python train.py --num_hidden_layers=10 --hidden_size=192 --intermediate_size=1152 --norm_eps=1e-06 --tie_word_embeddings=false --init_std_up=0.0361 --warmup_steps=224 --doc_mask=false --train_tokens=132100000
Each number is 128 + 24 x the weight over the matrix's rms, rounded and kept within 0 to 255. Layers, rows and columns count from 0.

# layer 2 attention value, 192x192, rms 0.0618, rows 105-141, columns 48-95
[[143 158 151 111 115 120 111 143 117 119 120 168 128 146 128 163 124 113 105 155 145  81 148  77  93 120 136 154 135 150  98 153 155 128 129 149 106 113 132 141 135 149 137 126 137 144 112  97]
 [137 117 161 116 114 113 112 159  73 137 136  89 144 127 119 141 139 134 137 174 131 128 132 142 128  98 114  86 140 125 159 135 123 108 140 122 134 164 146 102 130  89 106 108 120 111 125 157]
 [149 126 106  79 103 115 135 105 106 124 130 145 116  96 153 162 119 123 130 116 131 116 156 141 126 145 135 158 110 127 117 137 128 127 155 164 156 143 114 100 121 113 115 139 136 142 120 100]
 [122 158  84  72 154 152 123  79 164 121 106 143 152 104 164 110 112 143 136 101 136 130 139 138 128 121 133 106 117 168 156 120 124 138 147  78 144 104 121 159 140 145 114 123 132 167 134 123]
 [121  95 128 177 140 139 126 166 139 159  87 105  95 154 116 104 159 119  95  93 141 125 112 115 147  93 108 135 133  90 125 111 132 150 123 136 108 127 139 144 103 146 154 150 116 118 133 155]
 [117 167 131 151 160 142  89 146 120  83 146 145 139 111 127 142 127 133 166 137 130 136 109 158 144 111 135 134 147 132 114 147 123 139 100 159 124 121 141 143 127 163 138 116 132 123 117 122]
 [127 153 108 124 110 125 168 134 145 144 142 143 116 157 135 119 133 139 113 156 114 156 108 135 111 129 119 143 117 162 125 174 122 168 102 131 106 124 123 128 111 122 153 130 130 114 122 135]
 [111 148 125 116 139  95 125 114 152 149 141 118 170 103 105 104 136 149 161 146 138 134 135 113 133 120 127 134 110 151 137 114 148  90 146 147 140 122 140 136 149 148 128 119 129 160 120 123]
 [126 124 107 118 126 113 201 177 101 168 160 144 122  78 151 151 123 134 133 131  99 155 105 166  98 116 135 141 107 128  68 136 148 102 156 162 155 118  98  93 118  88 130 114 126 149  88 136]
 [111 117  95  90 125 104 130 128  87 177 134 144 137  91 162 111 159 151 122 103 149 119 131 118 111 102 137 130 109 134  90 134 140 139 157 164 141 100 131 168 117 114 137 130 125 189 137 104]
 [100 136 131 121 119 168  91 166 109 138 154 133 121 115 158 110 127 141 138 140 135 114 104 163 122 135 156  94 155 133 101 136 164 154 134 122  89 151 121 135  97 138 114 114 111  85 120 169]
 [105 144 126 126  93 131 146 136 137 146 117 155 108 137 134  88 140 118 132 133 125 143 136 130 127 115 134 140 150 104 131 119 171 134 152  91 134 167 111 142  96 127 140  81 135 102 136 157]
 [157 123 126 129 138 142 171 153 172 145 176 162 113 129 129 137 106 110  88  82 131 108 153 120 110 121 154 146 120  55 119 161 103 152 150 136 132 130 104 116 100 127 118 157 150 130 113 123]
 [111  96 112 137 123 105 124 110 105 104 120  92 113 150  88  61 119 159 109 106 157 132 148 105 183 143 115 112 131 109 171 131 122 107 121  96 121 141 142 137 133 116 116 137 141 141 159 156]
 [112  98 144 117  85 124  86 111  78 114 111 133 126 135 137 105 143 157 123 147 142 134 100 148 130 158 140 108 121 174 121 110 149 150 128 122  72 164 125 140 134 143 146 120 116 135 126 157]
 [ 98 135 121 114 149 127 130  99 140 155 114 149 129 141 129  97 130 152 172 143 123 100 115 112 156 122 120 131 167 178 111 114 160 131 137 129 117 108 144 119 130 143 112 109 120 151 100 152]
 [128 119 120  73 108 141 131 148  87 117 126 131 131 131 132 103 130 165 104 151 133 116 129 154 146 125 112 104 145 107 164 131 124 135 127  73  96 168 125 132 148  83 105 122 140 136 125 144]
 [137 134 102 127  66 144 105 112 124 101  85 120 107 121 127 118 148 123  84 102 175 115 142 132 154 151 119 140 117 117 121 117 171 141  68 158 129 147 115 129 114 118 100 144 127 115 114  98]
 [116 120 153 149 147 118 128 141 117 182 154 138 148 100 124 126 117  94 143 168 115 164 137 143 123  81 120  98 128  77  82 116 104 119 145 148 128 148 105 119 132 117 122 103 122 111 140 142]
 [145 115 138 113  85 132 135 156  74 110 116 128 116 127 134 141 124 136  68 143 160 106 119 119 113 129  81 155 125 153  94 150 140 108 175 147 103 104 142 154 156 137 122 116 139 181 120  69]
 [121 100 113  96  95 125 160 126 129 112 186 111 168 144  97 106 165 138 137  90 146 161 116 155 118 148 122 144 114 103 122 100 147  68 135 149 119 188  92 125 148  96 148  75 133 122 110 179]
 [132 128 111 123 140 123 140 134 125 123  70 144 111 137 114 138 117 129  87 109 148 122 143 101 127 160 109 134 102 108 130 149 107 165 113 132 130  90 139 124 138  89 123 177 153 150 137  78]
 [115  91 109 152 122 106 120 143 118 130 134 104 122 100 104 105 105 131 184 125 118 152 136 190 112 118 132 108 125 150 126 129 118 114 152 180 172 120 118  87 118 153 125 157 128 182 123 101]
 [109 121 131 137 174 144 106 145 135 149 137 166 151 106 119 141 151 149 155 117  88 103 120  97 146 147 112 141  84 152 185 121 155 127 127 167  97 193 109 113 159 111 132 134 118 132 114 147]
 [116  97 119 139 115  95  96 123 170 120 137 126 112 118 101  81 150 128 185 112 116 112 113 137 106 135 135 146 124 127  99 164 119 154 137 160 163 154 121 150 118 157 158 144 129 123 139 106]
 [100 135 179 151 161 132 155 132 127 183 115  94 148 143 102 123 167  98 153  82 103 128 101 127  97 143 126 159 124 126 155 118  81 107 140 121 119 144 120 138 124 109 119 156 115 169 135 156]
 [122 137 135 110 134 165 161 152 153 107 143 132 147 134 108 123 108 108 131 159  74 122 173 128 132 116 126 154 144 125 127 134  84 115 140  86 133 125 134 118 114 119  99 133 142 132 126 141]
 [118 100 122 163  98  99 106 119 108 150 105 141 111 195 134 131 127 132  91 175 136 126 114 122 125 145 137 156 129 114 119 157 120 116 110 152 133  73 147 137 127 160 144 135 128 111 134 165]
 [108 141  92 113  77 128 102 150 114 142 121 186 154  98 180  88 157 131 141 168 152 132 147 125 122 134 117 117 111 134 106 160 128 149 155 157 148 103 129 130  57 118 154 141 124  92 141 115]
 [140 150 148 130 120 117 131 169 135 111 106 156 105 107 162 167 111 147 122 169 131  90 149 133  93 163 155  86 150 130  91  69 136  85 102 104  92 110 148 134 125 166 108 149 110 130 132 109]
 [122 157 121 117 107 137  91 104 135 130 169 162 138  90 145 110 134 131 158 177  96 124 137 114 101 116 146 107 114 133 100 131 140 155 169 142  95 152 129 134  83 150 136  98 122 119 141 144]
 [130 125 101 104 116  94 142 119 108 154 144 157 155 128 127 145 132 131 161  86 140 155 127 110 141 161 147 144  95 173 161 106 127 118 115 142 122 143 130 113 190 133 125 182 121 121 114 125]
 [136 154 129 142 151 133 142 140 174 151 149  81 141 139 146 127 121  96 131 150 150 123 139 157 107 107 110 115 114 143 100 104 148 115 127 118 131 114 183 109 166 123  86 104 118 167 139  76]
 [ 95 127 127 101 136 156 112 127 132 137 156 100 155 140 103 125 146 104 167 135 110 125 133 134 119 143 124 151 114 115 139 101 129 121 159 158 151 122 108 133 170 121 105 115 128 140 141 108]
 [142 149 134 127  97 124 127 154 132  79  83 133 151 155 138 119 124 125  87 135 180 154 147 143  80 128 133 113 162 103 105 169  97 133 104  94 155 103 101 163  86  56 169 129 154 113 138 153]
 [117 143 129 154 132 136 126  75 135 138 159 135 129 114 116 151 144 146 160 119  94 140 125 108 139 101 113 146 112 133 194 125 107 138 164 133 153 200  82 109 172 130 149 127 123 141  79 158]
 [144 107 115 152 137 119 118 137 125 104  84  84 162 177  87  79 131 112 149  83 177 141 117 144 137 136 128 139 164 157  82 157 112  89 131 137 189 125 134 193 156 118 145 171 142 130 169 144]]
# layer 2 attention output (transposed), 192x192, rms 0.0587, rows 105-141, columns 48-95
[[144 116 151 122 115 115 125 116 131 127 103 105 128 118 179 115 126 133 114 125 113 109  87 141 126 135  93 123 129 127 143 115 119 184 148 134 124 150 108 110 133  69 118 122 109  71 117 141]
 [113 121 110 157 123 122 138 105 160  89 109 136  99 131 127 122 119 108  82 129 111 128 166  98 167 133 122 136  99 135 118 121 147 130 131 111 156 120 137 138 114 133 114 121 140 132 100 120]
 [ 94 122 139 143 132 128 110 117 163 127 151 111 103 114 129  86 128 150 102 111  99 104  75 107 147 144 143  97 135 122 138 121 134 138 132 110 133 116 134  94 162 118 122 132 110  91  85 143]
 [141 116 144 164 137 116 162 136 119 149 148 119 135 154  93 164 150  98 139 114 131 131 151 121  90 115 135 159 147 115 131 111 128 114  95 119  83 127 133 115 129 158 121 152 144 125 118 147]
 [145 121  78 120  93 120 140 123 130 102 144 117 166 129 139 147 110 145 124 179 106 122 125 143 131 141 128 134 102 122 136 164 121  80 112 164 126 129  93 136 128 143 105 124 111 158 140 127]
 [126 127 108 111 120 123 134 155 111 154 120 126 122 125 113 128 160 116 119 108 158 123 177 149 117 141 146 129 128 100 101 128 125 104 136 126 142 155 132 131 121 121 105 110 119 125 135 123]
 [149 124 136  92 122 139 126 119  91 142 126 134 165 122 136 129 135 121 153 106 133 130 147 148 138 146 118 122 149 121 137 109 112 132 143 116 145 110 135 117 124 139 158 133 118 115 140 144]
 [102 119  59 100  94 132 133 171 123 114 106  87 115 124 118  94  85 125 113 146 105 122 114 122 121 123 127 131 131 127 111 120 139 130 137 126 102 165 106 135 128 136  95 127 114 140  87 174]
 [124 127 168 108 125 129  67 107 135  82 110 154 118 145  98  77 133 105 119 143 147 141 153 133 133 155 110 101 134 135 150 121 133 170 127 153 134 131 116 110 139 132 123 116 153  94 147 131]
 [100 120  99 127  92 123 105 163 132 100 116  91 124 145 129  60  98 125 133 133  98 134 159 139 142 163 149 124 135 129 122 119 157 125 116 128 153 138 111 109 146 142 117 124  97 105  85 184]
 [116 121  94 136 146 129 157 138 126 134 129 126 120 160  82 113 139  53 138 117 130 142 185 126 117 104 136 161 116 115 100 149 123 102 111 147 163 105 140  97 118 143 130  94 146 114 126  84]
 [115  81 112 124 140 146 131 135  95 111 111 136 149 146 117 122 117  96 154 123 136 142 117 130 132 129 115 147 138 118 140 114 108 115 102 140 145 104 132  92 122 132 166 125 130 146 114 147]
 [ 91 152 186 145 138 132  89 109 104 129 158 127 107 125 136 131 108 165 135 124  98 133  69 127 175 130 119 124 112 139 152  91 115 139 127 110 148 101 124 123 184  98 164 125 154  88 109 101]
 [100 117 107 163 148 148 147 117 133 142 137 159 139 130 167 157 120 135 168 147 124 157 102 131 154 114 141 138 129 154  96 153 123 129 146 130 154 117 103 134 119 127 159 132 116 167 118 100]
 [133 115  84 151 151 128 160 127 120 161 108 114 165 146 157 118 131  85 144  91 128 139 158 119 149 117 139 141 140 118 101 137 122 130 126 132 178 114 125 119  90 136 152 111  76 160 140 126]
 [167 111  95 126 113 104 155 126 117  90 128 110 123 134 115 165 123  85 111 150 123 139 149 123  96 125 127 131 113 124 115 169 133 116 125 151 108 132 149 124 100 130  92 120 139 139 105 134]
 [103 107 130 170 149 129 142 109 145 123 123 142 124 123 137 128 109  64 136 143 112 133 126 108 143 124 136 133 106 152 115 123 129 130 122 132 137  98 144  90 125 131 107 138 151 125 110 119]
 [133  94 106 130 153 137 170 110 159 148 157 129 108 101 141 128 163 136 163 120 116 107  82  94 153 112 143 123  99 138 129 165 105 123 144 116 133 121 142  98 136 127 130 107 117 133 127 108]
 [114 121 106  94  74 127 116 158 157  99  95 100  92 152 122  69 114 106  98 145 104 117 162 137 128 151 106 137  86 120 147 133 169  87 109 147 100 160 139 132 109 164  82 102 131  93  84  98]
 [111 115 110 110 155 120 107 126 151 118  94 150 133 114 149  90 134 103 155 118 109 127  99 128 154 141 127 112 148 138 127 112 125 202 134 112 162 133 123  97 138  95 114 145  89 103 143 181]
 [110 129 137 156 141 115 114 139 118 107 115 154 119 115 106 101  89 123 143 174 128 182 109 117 155 160  91 126 144 138 108 138 123 188 133 123 150 139 162 123 116 122 192 141 131 166 128 143]
 [ 83 123 132 120 139 123 128  85 133 179 171 112 132  98 162 124 134 170 165 115  91  97  88 136 157 108 164 113 120 137 135 116 108 140 153 114 148 130  99 116 145 100 165 130  93  88 120 142]
 [135 135  76 109 109 161 131 103 109 138 132 118 101 137 122  98 132 146 125 117 125 134 161 101 113 121 140 102 117 110 125 157 121  86 117 162 135 162  98 171 118 129 112 125 127 141 110  97]
 [124 138 144 164  86 125 120 147  92 105 102 139 132 140  81 103 137 127 111 124 142 140 178 115  86 115 145 127 152 120 118 146 105 151 109 121 109 138 131 151 138 127 121 158 126 118 145  96]
 [132 165  92 156 107 160 132 146 105 107  89 123 142 177 111 148 119 109 122 132 110  83 141 122 154 136 136 131 168  93 146 136 122 100 156 129 143 107 142 108 126 136 125 143 140 113 149  92]
 [140 116 126 139  85 157 122 101 134 122 133 142 135 116 126  94 137 140 127 149 119  92 134 149 118 112 151 144 139 129 116 168 135 135 102 167 106 129 136 122 152 133  87 107 153  84 122 102]
 [122 125 148 111 155 133 146 120 138 147 161 170 105  98 114 113 127 105 169 112 119 161 129 105 134 143 112 139 123 156 128 131 126 124 102 116 108 146 126 140 122 122 103 110 145 100 133 122]
 [121 157 129 128 142 116 132 121 146  92 106 103 130 122 142 121  98 137 116 162  95 125 119 142 142 126 124 100 138 119 118 169 140 105 139 123 106  99 129 133 132 107 137 128 110 111 154 113]
 [122 171 141 131 127 124 130 168 120 138 125 127 143 145 128 146 150 108 144  72 135 112 103  87 134 152 117 149 156 124 123 111 138 112 129 115 128 143 116 135  87 120 167 103 114 145 174 126]
 [139 152  75  83 167  89 111 101 126 144 129 152 131 151 182 136 130 113 125 123 118 120 134 145 105 123 149 162  84 116 128 110 139 164 119 113 112 127 135 128 118 101 134 162 125 150 119 134]
 [151 141 123 136 152 152 111 167 110 139  92 149 121 112 100 140 142 136 148 106 196 112 146 109 142 168 108 139 153 149 110 139 127 126 104 141 131  88 113  86  84 150 123 132 112 162 121 115]
 [153 128 124 162  80 139 139 119 137 136 124 127 143 125 114 103 110 133  93 146 137 102 140 116  85 117 140 134 156 125 148 153 148 103 114 145 116 151 127 159 145 116  93 146 102 128 158 125]
 [165  90  84 133 133 112 139 114  87 143 134 141 119 146 154 156 108 141 160 156 146 122 152 192 114 119 138 143  78 119 123 171 130 165 128 148 147  77 148 109 143 110  87 112 131 139 145  99]
 [169 127 108 145 154 157 163 121 139 116 100 149 108 125 109 128 111 133 143 135 123 104 133 131 132 123 118 100 110 111 133 192 135 109 105 151 139 130 145 107 139 119 106  96 105 142 160 113]
 [144 135 176 118 127 122 141 140 165 148 117 130 141  96 174  93 146 111 157 131  96 129  57  99 134 129 104 134 126 167 134  97 136 107 158 105 118 133 113 106  98 164 175 124 130 109 138 157]
 [113 107 174 145  98 160 106 129 125  97 109 161 107 132  64  95 117 152 112 142 168 155 150 133 154 163 139 114 157 134 122 153 114 131 130 124 104 138 130 121 125 151  96 132 117 102 125  97]
 [133  91 154 171 105 141 144 116 149 118 127 110 150 118 184 132  90 142 117 194 114  86 108  87 108 116 158 102 150 101 162 124 152 130 180 150 119 136 122 147 117 119 152 130 144 138 121 124]]
# layer 2 attention query, 192x192, rms 0.0858, rows 128-159, columns 48-95
[[166 149 175 166 124  89 106 167 137  91 147 151 154 156 103 131 109 144 132 120 172  60  96 127 144 102 100 132 155 130 140  61 130  67 150 176  91 101 102 141 187 117  81 124 145 158 125 154]
 [ 87 116 127 140 157 107 117 119 169 140 105  99 128 152 143 149  95 157 118 129 136 157 129 131  89  96  80 146 135 154 141 112 111 124 120 173 134 128  79 147 126 127 137 130 121 130 141 118]
 [ 95 189 154 121 136 105 103 167 156 148 112 158 136 154 125 100 106 146 125 131 130 122 109 130 121  84 106 102 144 140 133 111 101 108 138 149 125 118  84 128 140 130 136 161 139 149 123 148]
 [100 184 151 116 111  94 100 180 129 128  87 149 106 138 119 108 127 118 114  99 140  90  82 112 133 106 113 126 164 122 118 123 134 115 143 166 159 109  80 143 127 143 145 140 154 166 133 153]
 [103 111 149 114 119  52  93 159 117 103  94 120 125 142 130 123 136 151 117 121 125 132 158 143 107 103 147  95 175 133 144 122 132 152 130 170 150 138 137 119 132 132 145 149 143 137 155 127]
 [170 103 108 129 106  98 125 140 110 115 108 125 135 115 115 129 154 121 163 155 114 134 190 149 146 157 140 119 120 135 140 144 123 172 111 129  91 146 166 127 115 132 139 136 104  92 133 106]
 [183 103 134 118 124 142 143  97 127 169 141 125 141  77 106 130 135 126 156 158 117 137 167 183 141 142 156 120  94 159 124 167 147 150 113 111  90 165 153 110 131 117  87 110  94  83 109 120]
 [200 103 144 127  84  87 142 135 152 123 143 102 128 143 103 134 140 142 160 135 111 123 146 124 110 123 183 112 124 127 130 134 112 129 125 107 106 163 154  87 120 132  89 119  93  84 135 123]
 [ 93 153 134 151 181 150 161 137 144 118 116 136 122 125 133 130 154 120 110 158  82 150 105 168 132 109 150 128 123 146 138  96  89 123 120 122 156  90 146 106 114 110 107 117 146 134 100 171]
 [163  92 137 118 136 177 143 122 118 143 146  80 143 134 100 130 134 114 175 122 110 141 167 127 141 142 167 163  99 148 102 129 155 130  84 113 111 143 162 133 124 125 102 114  67 106 101 123]
 [112 104 100 129 120 156 142 109 127 111 163 104 120 132 150 106 114 103 134 146 135 142 152  98 114 123 111 144 104 136 116 139 136 122 118 106 132 113 122 113 115 143 120 120 125 114 122 105]
 [102 147 118 134 129 101 137  89 120 111 126 120 112 129 118 171  84 173  99 137 132  95 111 119 165 137 110 110 170 112 137 107 109 110 129 131 134 129 105 140 137 121 128 125 155 134 155 102]
 [144 135 118 137  66 111 112 139 138 116 164 110 102 150 148 110 143 162 115 124 144 120 182 142 109 136 160 124 174 127 143 117 123 143 139 138 130 135 145 113 134 135 136 156 129 141 139 123]
 [ 98 102  88 132 135 132  94 105  91 108 152  98 128 142 140 118 107 149 133 112 173 142 172 138 114 125 101 158 124 115 122 140 126 142 124 122 141 111 116 133 137 109 170 124 135 138 145 105]
 [153 129 145 111 133 127 131 101 154 113 158  64 131 137 127 142 119 145 148 121 139 109 125 104 135 112 122 114 145 129 129 144 114 141 135 107 125 116 151 118 162 126 128 132 122 135 151  99]
 [117  98 104 105 117 125 100 132  75 124 183 125 105 132 165 102 131 158 122 101 167 114 154 126 145 105 109 166  95 121 124 118 145 129 145 117 148  78 117 132 149 135 173 158 132 166 117 154]
 [105  93 103 124 132  98 118 118 149 160 128 121 129 141 144 168 106 129  94 144 111 125 134 135 120 104 145 149 141 127 134 127 138 160 124 141 132 117  90 125 132 121 118 142 129 120 136 117]
 [116  92 100 134 120 141 163  91 115 127 133  95 133 122 153 167 138 102 123 108 137 162  98 123 149 138 159 154 115  80  98 149 111 169 116  87 152 161 147 108 128 139 144  97  97  99 107 127]
 [114  56 108 117 131 103 112 124 149 120 144  92 136 154 136 141 102 143 129 136 128 172 180 106  73  99 119 145 112 144 130 143 125 121 126 157 118 149 135 122  92 122 168 139 125 132 170 117]
 [ 75 129 109 147 132 129 120 125 124 139 117 112 146 150 134 120 103 118 110 112 105 149 119 116 101 104 128 150 137 129 122 116 135 103 120 150 133 123 109 131 130 138 173 136 166 134 158 131]
 [159  95 135 135 151 137 194 110 133 122 176  89 127 143 114 122 112 116 169 145 131 158 203 119 123 120 131 138  96 114 117 146 126 128 128  94 114 139 166  99 116 141 140 103  92  63 130 132]
 [183 185 155 140  90 105 137 198  95 140  94 160 137 120 126 139 144 116 136 101 130 120  96 184 140 167 107 117 163 108 158 130 122 130 187 130 117 120 151 143 118 143 113 142 124 137  71 131]
 [115 170 106 126  99  88  86 195 102 132  86 168 127 126 146 129 124 149 105 112 125 126 104 142 132 147 115 115 148 136 153 127 126 131 155 169 118  96 108 146 135 118 119 198 132 154 161 133]
 [155 106 125 116 116 145 180 105 104 172 103  94 132 129 109 125 144 139 148 126 144 133 168 145 117 163 153 142  95 115 103 140 139 126 109 116  98 164 143 146 127 102 104  99  91  94  68 134]
 [129 149 112 131 117 110 101 131 152 143 123 146 151  99 151 126 117 116  94 115 143  97 140 145 118 127 112 129 136 134  93 119 138 125 152 140 137 170 132 108 132 185 139 156 149 145 148 125]
 [124 115 105  97 150 112 105 136 114 142 124 136 114 133 124 125 123 160 113 129 151 130 138 143 142 133 136 122 124 152 125 119 147 127 129 148 139 114 130 135 125 133 143 142 141 142 116 113]
 [165 132 144 131 136 135 125 147 148 164 128 122 130 111 148 103 150 101 143 117 120 164 139 149 108 115 151 128  98 170 117 154 165 150 100 119 124 122 165 130  98 133 119 148  82 130 119 129]
 [127 117 122 144  82 119 138 101 117 109 163 111 116 143 141 150 129 164 132 128 146 132 121 116 133 127 123 126 147  89 129 117  97 146 146 132 136 139 130  98 153 131 131 127 154 111 142 115]
 [168 125 138 107 133 142 137 150 178 160 112 127 154 101 128  98 143 118 147 136 116 113  97 137 120 131 125 124  93 135 101 150 126 121 152 127 116 151 123 151 143 131 104 149 111 131 122 171]
 [136 138 142 158 117 111 154 119 142 121 169 104 121 143 133 136 126 148 126 140 131 143 126 137 147 159 131 143 163 110 123 122 103 143 154 122 117 142 129  78 138 133 121 131 141 133 150 114]
 [125 107 122 113 126 143 134 109 111 113 139 100 104 127 146 124 107 129 151 134 151 134 133 112 142 140  78 151  96 105 102 131 134 132 130 122 119 117 126 161 152 128 140 102 136 123 126 104]
 [156 133 107 126  99 108 150 149 142 167 123 114 105 128 128 157 163 121 117 117 127 100 137  86 119 119 149 139  85 122 119 148 122 142 145 132 116 147 154 188 127 138 132 136 115 125 159 121]]
# layer 2 attention key, 192x192, rms 0.0859, rows 128-159, columns 48-95
[[110 130 108 121 111  89 163 119 115 152 149 114  88 112 100 171 124 145 124 118 136 135 152 114 128 150 124 146 123 147  87 137 118 166 107 129 156 129 114 132 142 151 144 123 110  82 125 106]
 [143 148 155 155 154 134 169 147 115 100 152 106 138 144 133 173 110 153 127 154 124 130  97 120 164 114 101  73  90  99 121  82 137  93 135 133 131 116 149  80 139 123  87  89 169 127 115 130]
 [152 126 156 149 153 117 205 143 139  87 133 107 141 140 100 184 124 149 143 146 107 138 101 144 156 142 103  35  78  80  98 107 125  88 136 155 121 107 143  67 144 132  85  88 154 134 112 115]
 [137 164 145 139 149 136 172 145 130  81 141 109 127 140  89 142 109 137 160 166 121 138 105 149 148 113 122  75  97  77 140 110 101 111 134 165 130 128 145  72 119 131 103 101 155 113  94 136]
 [146 157 127 177 138 114 140 117 124  94 150  77 127 157  87 145 103 135 150 161 111 149 140 121 164  93  87 108 124  71  98 100  94 146 133 155 137 130 124 117 135 104 107  59 121 108 129 141]
 [131 134 125 158 110 102 108 109 138 129 104 144 128 128  93 116 121 140  83  86 110 102 129 115 163 140 151 205 145 123 133 106  96 145 117 147 155 129 123 160 153 118 115 129  86 129 148  93]
 [133  95 123 115 133  85 122 123 142 144 111 152 158 125 123 124 115 120 111  86 148 105 122 138 144 130 132 167 131 129 127  90 122 133 129 166 148 164 128 146 158 131 102 164  73 168 149 101]
 [105  84 109 117 112  80 105 144 114 138 132 170 142 140 115 100 152 106 112  95 145 115 138 128 145 109 120 181 119 130  95 137 110 139 126 149 131 127 118 158 145  89 126 187  65 145 112 110]
 [169 188 136 176 126 162 143 110 139 112 139 145 137 180 163 127 102 152 141 106 123 107  45 134 127 111 142  68 139 180 118 126 159 123 122 115  93 152 167  96 124 140  98 125 185 119 136 157]
 [127 128 123 140 116 101 110 120 134 130 110 146 131 118 129 102 117 119 116 101 139 103 120 131 139 117 129 132 134 157 119 132 149 136 124 143 124 155 141 132 147 123 123 151  96 144 128 130]
 [120 130 112  97 121 166  86 115 135 140  94 145 158 121 174 103 145  97 119 123 121 149 151 146  91 139 179 113 139 172 137 160 168 112 115 104 154 115 156 133 110 124 137 175 127 142 132 130]
 [129 114 128 117 139 151 127 123 128 127 139 119 116 132 141 141 155 131 130 135 113 130 145 124 114 140 134 139 125 100 143 132  95 137 129 104 125 106 118 115 124 141 131 116 155 120 121 131]
 [131 115 127 139 131 116 113 113 119 128 136 122 138 131 112 108 130 126 129 151 129 133 166 144 149 127 126 128 114 132  92 157 121 127 136 128 138 127 108 139 152 118 130 116 113 113  91 108]
 [115 151 133 111 124 151 116 153 135 111 142  83 116 155 113 126 142 128 123 159  98 128 157 152 123 150 175 157 132 118 136 131 114 134 131 120 135 118 120 124 151 141 127 110 139 124 109 148]
 [113 102 119 102 135 119 119 125 127 125 135 124 165 138 112 131 164 130 134 133 127 125 120 145 135 108 125 137 101 139 122 138  90 119 151 127 129 148  94 143 179 113 154 158 117 154  99 154]
 [ 99 131 141 100 162 159 132 131 130 132 129  83 128 116 127 112 112 103 148 148 108 135 104 137 144 170 169 107 130 130 158  95 136 123 151 116 133  91  99 144 146 148 123  67 124 149 121 139]
 [171 144 160 154 117 109 140 168 121  85 151 127 158 141  89 174 107 128 116 147 131  93  91 127 184 122  88  96 109  69 134  70  82  90 134 133 118 126 126 103 142 135  87  84 147 121 122 141]
 [127 131 129 124 129 153 118 157 135 144 134 127 123 146 167  86 156 140 174 107 150 145 134 146  91  80 158 122 144 139 140 150 151 121 138 135 106 159 135 155 121 116 151 135 133 157 136 145]
 [121 133 111 131 146 131 142 136 100  99 160 106 122 158 116 150 148 140 147 173 119 140 121 125 147  92 106 122 113  86 107 110 110 148 121 173 145 144 161 121 127 122 115  87 119 161 115 146]
 [141 157 140 137 136 163 130 151 125 100 177  94 123 148 139 147 110 152 168 157 108 142 114 120  92  88 122  97 129 118 112 148 128 128 136 119 106 120 135 103  93 148 129 112 155 107 110 160]
 [120 128  94 100 129 128  88  98 136 128 131 147 144 105 138  96 129 126 103 115 123 112 116 117 132 146 136 208 154 153 141 126 125 152 105 134 144 134 140 171 137 119 116 144  96 159 152 111]
 [184 152 147 190  99 102 108 165 144 133  90 137 164  99 106 137  85 129 110 123 138 109 110 160 151 166 141 148 153  97 142  99 101 110 127 152 150 123  83 129 143 131  63 144  85 154 129 104]
 [147 161 153 195 125 141 166 136 154 114 128  86 127 137  82 150 118 153 150 153 110 129 103 119 158 123 100  79 117  57 140 114 118 114 174 169 117 105 141 101 121 118 102  62 145 117 125 131]
 [120 121 137 116 130  97 110 130 117 142 126 160 150 114 125 107  97 106 125 110 148 102 139 138 127 121 143 147 133 137 147 155 111 143 141 149 133 168 133 153 117 125 147 157  94 137 138 120]
 [141 123 123 138 131 109 143  78 128 112 127 124 121 118 116 152  99 140 142 153 126 151 117 125 129 143  95 101 106 128 104  77 146  99 140 161 147 162 136 136 102 156 118  92 109 138 132  93]
 [137 150 148 127 156 124 151  98 130 108 168  56 146 152  41 119 119 148 117 152 110 111 111  94 185 140  95 115 114  96 138  84  98 144 120 160 114 112 136  84 157 138 120  70 146 127 114 155]
 [143 130 138 161 136 103 136 138 137 115 142 119 147 151  76 112 115 133 117 113 130  99  96 111 154 106 104 123 116 124 124  88 127 132 118 169 119 146 144 100 155 116  86 130  93 147 136 128]
 [109 107 118 108 126 172 101 120 142 129 119 153 125 112 168 125 184  84 134 149 115 153 184 145  86 142 169 156 141 125  97 190 114 126 130  90 156 130 102 156 107 124 172 145 119 138 102 118]
 [138 109 139 129 130  91 140 142 116 125 126 152 128 121 119 131 105 131 128 106 142 123 108 119 158 119  74 115 124 140 163 108 148 130 116 150 122 160 147 133 126 109 124 114 124 145 136 110]
 [136 104 121 125 137 130 116  98 130 110 106 153 123 123 161 169 155 129 117 143 132 132 142 138 115 132 120 106 118 143 119 147 123 120 166 127 121 139 134 160 130 127 129 119 103 146  85 135]
 [100 146 130 107 121 153 117 138 129 105 126 118 113 126 150 145 148 117 123 129 119 131 128 145 117 140 172 148 147 122 174 135  86 145 138  99 148 133 133 117 124 129 141 142 140 153 112 148]
 [108 146  95  98 161 137 117 171 133 147 149 167 138 130 129  87 157 104 133 111 156 132 130 119 120 112 139 104 106 123 166 115 109 112 100 115 109 158 116 159  72 119 112 145 128 127 131 108]]